Part of a small language model's weights.
Architecture: RMSNorm before each block, rotary positions, biases, embeddings untied during training, normalized queries and keys, some layers without attention, local attention windows, value residuals, learned residual scales, norms scaled by depth, capped logits.
Training: a variant of Adam for these matrices, 5614 steps.
Each number is 128 + 32 x the weight over its row's rms, rounded and kept within 0 to 255. Layers, rows and columns count from 0. The size above them is the row's rms in percent of the matrix's.

# layer 10 attention output (transposed), 192x192, rms 0.115, rows 29-32,93-96,156-160, columns 0-191
size [108 109 103 115  94  91  92  99  95 102  92  83  91]
[[110 140  54 130 100 121  93  93 155  71 154 117 118 122 168 165 146 129 147 140 135 143  93 111 105 125  82 102  89 119 143 143 117  69 110  84  54 158 154 105 178 102 128 134 126 142 136 148  93 166 166 137 137  46 144  90 194  90 162 130 152 117 158 109 175 139 115 100 169  99 155 116 134 180 149 116 136 181 112  93  92 157 106  94 113  93 141 144 210 162  75 139 140 141 181 116 162 158 129 116 133 104 131  80 130 150  86 114 124  94 107  98 123  63 146 103  98 144  95  97 146 125 141 152 175 110 131 170 123  94  90  78 156 109  93 162  95 136 119 125  86 148 130 101 138  82 136 146 155  63 158 106 159 116 127 190 112 131  93  69 119 127 165 124 123 118 167 142 121 112 130 199 155 111 161  66 123 221 128  51 124 162  96 145 141 162 161 201 135  99 118  74]
 [ 90 153 130 122  93 112 133  47 158 142 113 130 116 114 124 136 104  79  96 118 105 149  68 124 115 150  71 155 158 144 117 142  92 147 136 111  82 142 147 128 177  95  98 137 117 133 141 156  57 121 112 157 129 103 105 104 182 143 154 142 155 100 159 147 136 144 108 164 134 140 186 163 147 113 105 105 111 156  76 160  95 167 147 138 108 145 156 135 145 108 157 117 173  82 162 131 112 145 121 160 153 127 153 186  86 133 106 142  64 112  85 118 144 100 227 109 125 128  60 121 152 107 115 109  93 137 152 125 116 159 159  76 134  62 111  87  87  63 119  90  69 140 121  96 112  82 131 165 104  88 193 143 209 121  97  81 135 163 138  77 168 139 138 170 106  62 188 110  87 112 180 187 155 125 103 128  88 174 146  90 134 129 128 208 130 150 120 175  94 144 132 101]
 [158 144 125  88  97 113  66  97 147 107 164 104  91 139 151 159 131 176 183 139  67  87 128 163  87 133 105 136 150 140 145  99 101 136  70 148 111 107 114 188 134 174 115  68 140 109 151  95 150 205 144 153 172  79 134 127 194 165 147 129 119 100 131 119 169  79 194  81 131 138 182 171 143 129 167  56 106 112 132 177 172 140  94 141 173 131  79 126 183 106 114 134 139 124 100  66 166 160 131 124 100  96 131 140 132 196 128 162 108 123  83 109 129 113 144 166 108 159  80 107 163  65 137 102 116 129 159 153 111  91 137  78 153 137 113 163 130  92 164 196  78 163 123  92 126 100 135 148  81 129 167 126 112 112 115 110  98 123 106 107 134  98 170 136  56 177 134 105 162 159 130 193 120 101 182  80 132 106 179  97 134 109 131 119 189 121 182 157 122 128 128 119]
 [ 92  93 121 110 134 121 140 141  95 134 117 187 120 154 104 145 130 157 164 153 168  96 117  97  92 110 126 148 116  77 133 188 115 131 138  81 101 138 151 144 138 123 122 122 134  96 122  97 163 143 140 127 151 177  91  88 186 184 153 144  49 179 123  61 144 120 114 113 138 160 150 187 186 103 147 173 119 133 132 143 116 188 100 141 203 100  79 113 129  32 169 164 159 134 114  73 152 146  75 122 111  84 143 121 141 145 150 124 120  96 113 107  60 141 133 118 150 120  97 135 120 151 131  49 180 145 121  52  90 114 126 122 148  55 173 109  82 114  99  74 135 139 116 113 164 127  75 103 124 155 149 121 189 115 111  81 130 118 125 150 147  93 146 154 121  81 168 152 157 199 133 139 186  94 129 131 188  84 169 118 142  88 140  76 112 108 109 123 179 126 157 118]
 [144 139  97  99 142 112  86 111 180  90 148 118 152 150  77 154  95 157 173 140 114 163  88 143 107  77  92 150 111 127 131 114  91  69 134 164 153 162 126  97 142  86 117 119 119 150 112  98 125 134 195 115 142  29 119  28 145  57 174 128 133 112 112 102 138 100 119 102 131 129 130  78  99 148 159 132 114 114 150 114 125  78  46 115 102 161 121 136 169 156 109 123  68 103 172 132 141 136 104 113 118 136 190 122 175 156 107 131 150  95  97 111 128  83 142  88  38  92  98 191 130 149 170 153 108 140 107 151 143 124  78 106 162 105 135 143  95 119 159  55 126  50 151 106 150  86 172 130 142  80 106 163 136 138 117 134 123  93  69 121 121 121 158 125  68 121 148  89 140  93 129 110 134  84  78  94 124 153  59 106 150 125  71  95 170 106 132 165 125 107 102 135]
 [167 188 130 112 150  64  88  86 174 128  82 164 143 105 113 149  95  76 130 165 111 173  62 118 102 144  82 198 155 148 121 107  95 172 154 174 131 125  89  93 125 131 103 113 146 149 152 134 119 139  92 184 131 135 142  74  96 120  99 136 149  79 107 164  87 145 113 152 115 112 186 141 135 133 110 115  97 131  93 138 127 140 117  89 107 120 202 155  93 170 163 105 114 128 158 154  84 149 124 121 113 109 215 165 156 140 114 128 100 139  87 126 151 107 220 113  98 167 115 132 132 124 100 155  52 139 118 155 137 129 144 140 111  85 172 106  94 104 106  51  90 106 155 118 105  79 143  94 125 105 133 147  95 135  95 124  98 114 147 117 139 151 154 154  56 113 191  66 192 110 167 155 151  89  70 107 156 123  86 133 127 120 150 158 192 165 129 183  90  94 113 155]
 [152 155 146  48  95 111 119 121 141 116 153  90  99 149 130 172  86 158 183 171  94  69 134 171 174 125 125  91 155 166  93  74 108 113 126 166 163 123 163 174  42 134 143 125 106  86 166 139 173 134 120 128 108 119 132  88 152 152 133 128 110 113 131  85  85 108 177  66 143 143 122 116 105  88 139  79  48 107 136 140 171 124 129 147 138 148  71 111 230 163 136 132 101 177 130 151 115 100  91 144  85  96 172 118 127 206 107 159 119 122 143 180 115 116 145 104  54  96  71  93 122  66 124 118 114 129 106 175 157 105 111 145 160 140 120 147 116  87 177 110 128 110 147  72 152  95 160 157 139 122 138 135 157 128  71 130 108  95 137 145 135  65 125 165 104 156 142 122 156 110 150 181 113 130 155 100 115  90 125  65 167 114 118 154 204 143 142 169 154 136 136 151]
 [139 102 167  45 182 107 140  86 130 106 126 212 125 115  79 129 104 124 186 140 161  70  97 146  95 156 143 152 105  80 110 136 157 126  84 122  98 130 131 182 130 113 101 152 146 151 159 132 165 167 127 169 132 112 108 138 132 137 103 138  53 149 128  45 100  81 123 159 129 145 134 200 176 125 150 130  79 152 132 166 132 182  61 123 181  88 150 133 134 127 155 112 133 222 135 125 138 147 117 150 113 140 174 110 154 122 148 113 161 141 107 159  69 146 137 112 169  98 147 125 138 112 136 109 167 143 109  89 113 106 105 184 154  62  54 124  84 150 113 162 144 165 134 135 199 135  97  84 141 100 172 142 173 117 128  82  83 105 184 164 158  76 141 124 114 141 164 112 147 144 159 153 183  93 151 116 145 109 174 115 158  93 135  63 129 122 178 116 167 137 122 135]
 [ 93 127 129  34  61  96 130 118 118 174 166 110 120 116  77 145  74 106  66  96 143  42 145 125 128 153 141 102 140  83 190 149 107 123 116 208 140 139 131 232 131 143 134 107 127 105  95 143 151 109 144 125 165 105 145 161 140 105 136 113 116 116 134  97 188  88 104 146 156 169  98 161 113 122 102 139  83 105 160 167 118  90 155 182  98 166  87 141 117  87  67 136 120  77 118  70  72  86 128 133 144 114 109 201 108 114 111 143 146  81 128 140 103 100 138 130 110 119  66 144 134 134 134 100 186 181 119 159 118 138 144  75 142 161 124 144  87  80 159  84 130 125 136  81 175 114 179 135 121 129 136 169 154 127 144 107  94 108  84 130 156 111 147 116 141 131 121 166 165 162 129 149  90 106 150 125 118 180 123 115 181  55 157 173 180 121 108  81 117 153 103  99]
 [175 110 154  89 155 122 182 156 152 112 150  82 165 110 104 105 144 157 150  77  66 154 124 141  73 102 115 139 196 162 139  98 131 104 105 128 195 136 113 198  97 181  78 115 139 132  92  98 153 113 113 122 148  93 109 144 177  87 139  79 143  86  99 117 148  86 149 120 103 166 112 115  71 107 157 122 102 112 188 230 115  79  69 166 132 167  52 168  95 131 149 121 105 129 108  88 127  90 175  93 112 107 126 130 143 121 138 143 157  60 105  77 115 109 119 124 104 103 110 155 160 140 135 165 153 142  86 180 105 138 118 122 149 108 106 116 163 121 190 121 135 106 126 134 158 138 169  82  99 137  89 173  87 123 156  86 128 114 137 197 157  84 142 133 106 129  94 149 165 105 101 121 113  76  97 149 139 101  95 184 171  92 111 103 187  71 117  79 157 143 126 113]
 [253 180 136  76 199 115 124 172 109  96 111 141 154  86 147 105 149  96 122 149 136 146 105 133  90 159 149 100 174 105  91 115 174 146 119 144 141  76 100 113  25 182 114  71 198 101 152 136 116 149 115 130 116 155 153 101  55 102  92 153 129 102  60 160  56 151 151 120 117  81 118  88 101 128 149 117 148 157 140 159 125 110  99  90 133  81 125 145  70 169 156  98  69 126 127 128 133 151 115  83 117 148 158  82 134 150 191  92 165 118 141  97  87 149 129 143  85 137 140 100 140 145 106 123  93 158 153 160  99  96 119 154  72 126 144  76 119 136 130 127 148 121 107 134 111 154 124  77 131 100 118 141  35 111 152 165 121  89 116 140 122 144 130 124 141 149 113  88 193 115 134 119 120  75 114 129 128  53 147 171 150 122 146  87 167 118 117 118 146 108 162 117]
 [168 158 186 132 117  95 122 148  94 104 116 133 139 143  86 145 151 125 169 152  99 170 137 138 146 121 100 164 171 186  62  63 121 119 125 182 130 109 137 138  37 110 145 120  94 110 134 179 117 130 129 137 130  87  60  78 106 105 118 134 152  97 165 131  81 105 110 130  68 191 102 126 102  83 129 147 143  70 135 127 161  72  98  85  99 153 109 130 121 171 160 185  50 133 102 138 135  96 113 169 107  33 138  83 186  88  83 119 152  73 160 149 126  85 128 148 109 127 121 144 100  73 110 156 133 147  96 170 155 124 114 156 133  98 143 145 161  64 141  71 163  69 137  93 175 129 122 179 114 166 109 149 166 129 137 128 146 132 145 185 138 156 149  99 155 131 107 144 192 140 108 125  75 136  74 127  72 103 111  97 108 126 129 150 107  75 156 122 145 125 125 161]
 [200 143 138  99 137  86 119  94 156 137 101 183 137 120 101  96 115 167 172 171 135 189 114 162 179 186 127 152 124 123  73  57 115 153  24 129  85 118  92 137 101 108 165 118 101 184 188 137 104 150 111 183 120  47 132 120  38  91  72 141 126  88 118 148  96 141 188 127 144 131 119 188 128 147 118 104 154 109 149 120 141 108  74  34 109 129 182 105 165 195 140 120 117 192 110 157 153 126 117 211  88 100 161  96 139 126 122 102 123 131 117 124 138 136 146 141 153 120 145 124 115 103 127 165 113  96 121 143 162  91 114 169 174 121 142 106 122 140 131 163 141 115 150 118 157  81 167 177 132  52 143 130 113 138 140 160 158 125 146 106 140 116 159 119 118 183  96 109 106 125 148 130 110 110 140 105  73 127 143 145 106 132 122 103  74 106 175 121 122 158 122 168]]
# layer 10 attention value, 64x192, rms 0.14, rows 29-32, columns 0-191
size [100 102  80  93]
[[122 119 142 126 125 136 125 142  72 142  85 144 114  95 155 101  97 140  93  81 105 185  83 130  54  97 168  77 158 109 112  90 179 109  85  97 110 146 145 136  58 161 135 142 149 114  94 167 125 176 153 118 141 163 136 141 184 158 112 177 127 110 153 143 166 113  72 107 140 132  63 190 174  99 113 147 150 112 170 139 123 128 115 134 100  99 157 140 153 123  38 127 149  93 108 107 120  90 139 105 135 160 139 203 131  98  72 132  89  88 154 162 141 122 104 147 172 152 150 163 152  86 115 142 142 115  95 164 125 108 112 125 122 130 120 129 161 153 119 147 140 138 151 140 161 128 141 102 108 167 102  95 117  95 164 193  95 179 198  96 159  90 147 148 149 189  75 210 149 129 141 185 170 169 126 140 169 160 170 100 140 174 169 112 113 150 162 118 227 126 129 162]
 [146 131 130 123 116 170 145 185  72 135 130 184  99 179 146 110 172  75  99 102 156 114 151 114 115 113 126 109 150 104 106 130 113 163 106  75 117 132 132 106  65 115 141  69 187 140  84 161 122 119  52  99 197 133 191 110 134 184 153 229 150 112 203 118 145 134  71 157  99 158 120 193 208  69  97 143 189 129 183 143 156 130 164 170 135 136 160 130 162 141  97 107 127  97 141 129 132 125 115 159 136 199 133 116 119 134 125 107 134 127 102 139 136  85 116 142 149 147 125 182 204  94  98 111  81 134 130 119  85 151 152 124 136 147 117 133 144 129  89 118  67 160 102 118 139 133 174 149  93 160 129 122 139 101 159 120 104 163 177 115 111  89 129  87 155 162 118 179  81 123 136 105  99 144 107 136  77 130 143 138 152 179 132 150 106  54 109 159 149 185 126 114]
 [133 129  87 149 121 103  55 167 170 127 165 112 100 140 136 108 140 124 163 102 124 120  90 128  57 129  79  73 143 107 126  77 147 106  79 131  90 123  90 162 152 135 174 117 107  51 175 144 129 202 116  89 107 111 108  90 159 131 157 186 100 100 156 165 172  75 166 130 145 120 127 138 140 118 180 137 134 146  93 129 195 174 113 168 158  88 104 117 179 124  95  92 154  89 147  28 153 147  98 116 102 133 165 167 127 134 184 165  83 113 125 129 137 107 134 146 108 112 181 136  98 142 105 100 158 105  94 147 101 110 117 104 193 192 143 136 144 134 111 137  92 171 144 118  51 107 132 161 119 117 169 164  96 137 141 145 106 193 124  54 171 119 100 193 167 166 146 149 172 117 140 127 163 134 155  67 129 111 153 128 120  97 129  95 135  95 142  90 170 126 139  91]
 [147  70  99 162  90 182 160 134  95 144 113 134 113 126 150 158 115 129 106 145 113 149 128  92 147 179  97 171 148  42 119 105 131 147 100  79 109 138  97  50 158 137 156 100 118  90  92 150 106 130 149 136  91 203 164  73 156 162 193 172 167 105 122  86 155 206 172 148 112 114  97 132 134 102 117 141 184  94 123 142 132 132 176 149 140 137 103 144 133 169 117 116 183  85 104  85 143 171  83 121 123 129 145 128 119 175 123 173 102 134 154 143 117  96 152 139 148 114 113 126 102 136 102 121 157 132 121 106 129 115 120  96 108 145 162 170 105 163 128  20 145  73 163 112 101 119 139 130 158 157 176 130 111 122  97 145 154 216  91 175  87 117 103  92 177 173 126 120 131  60 137  51 138  33 129 136 131  90  97 120 141 133 151 114 137  89 101 126 161 126 175 129]]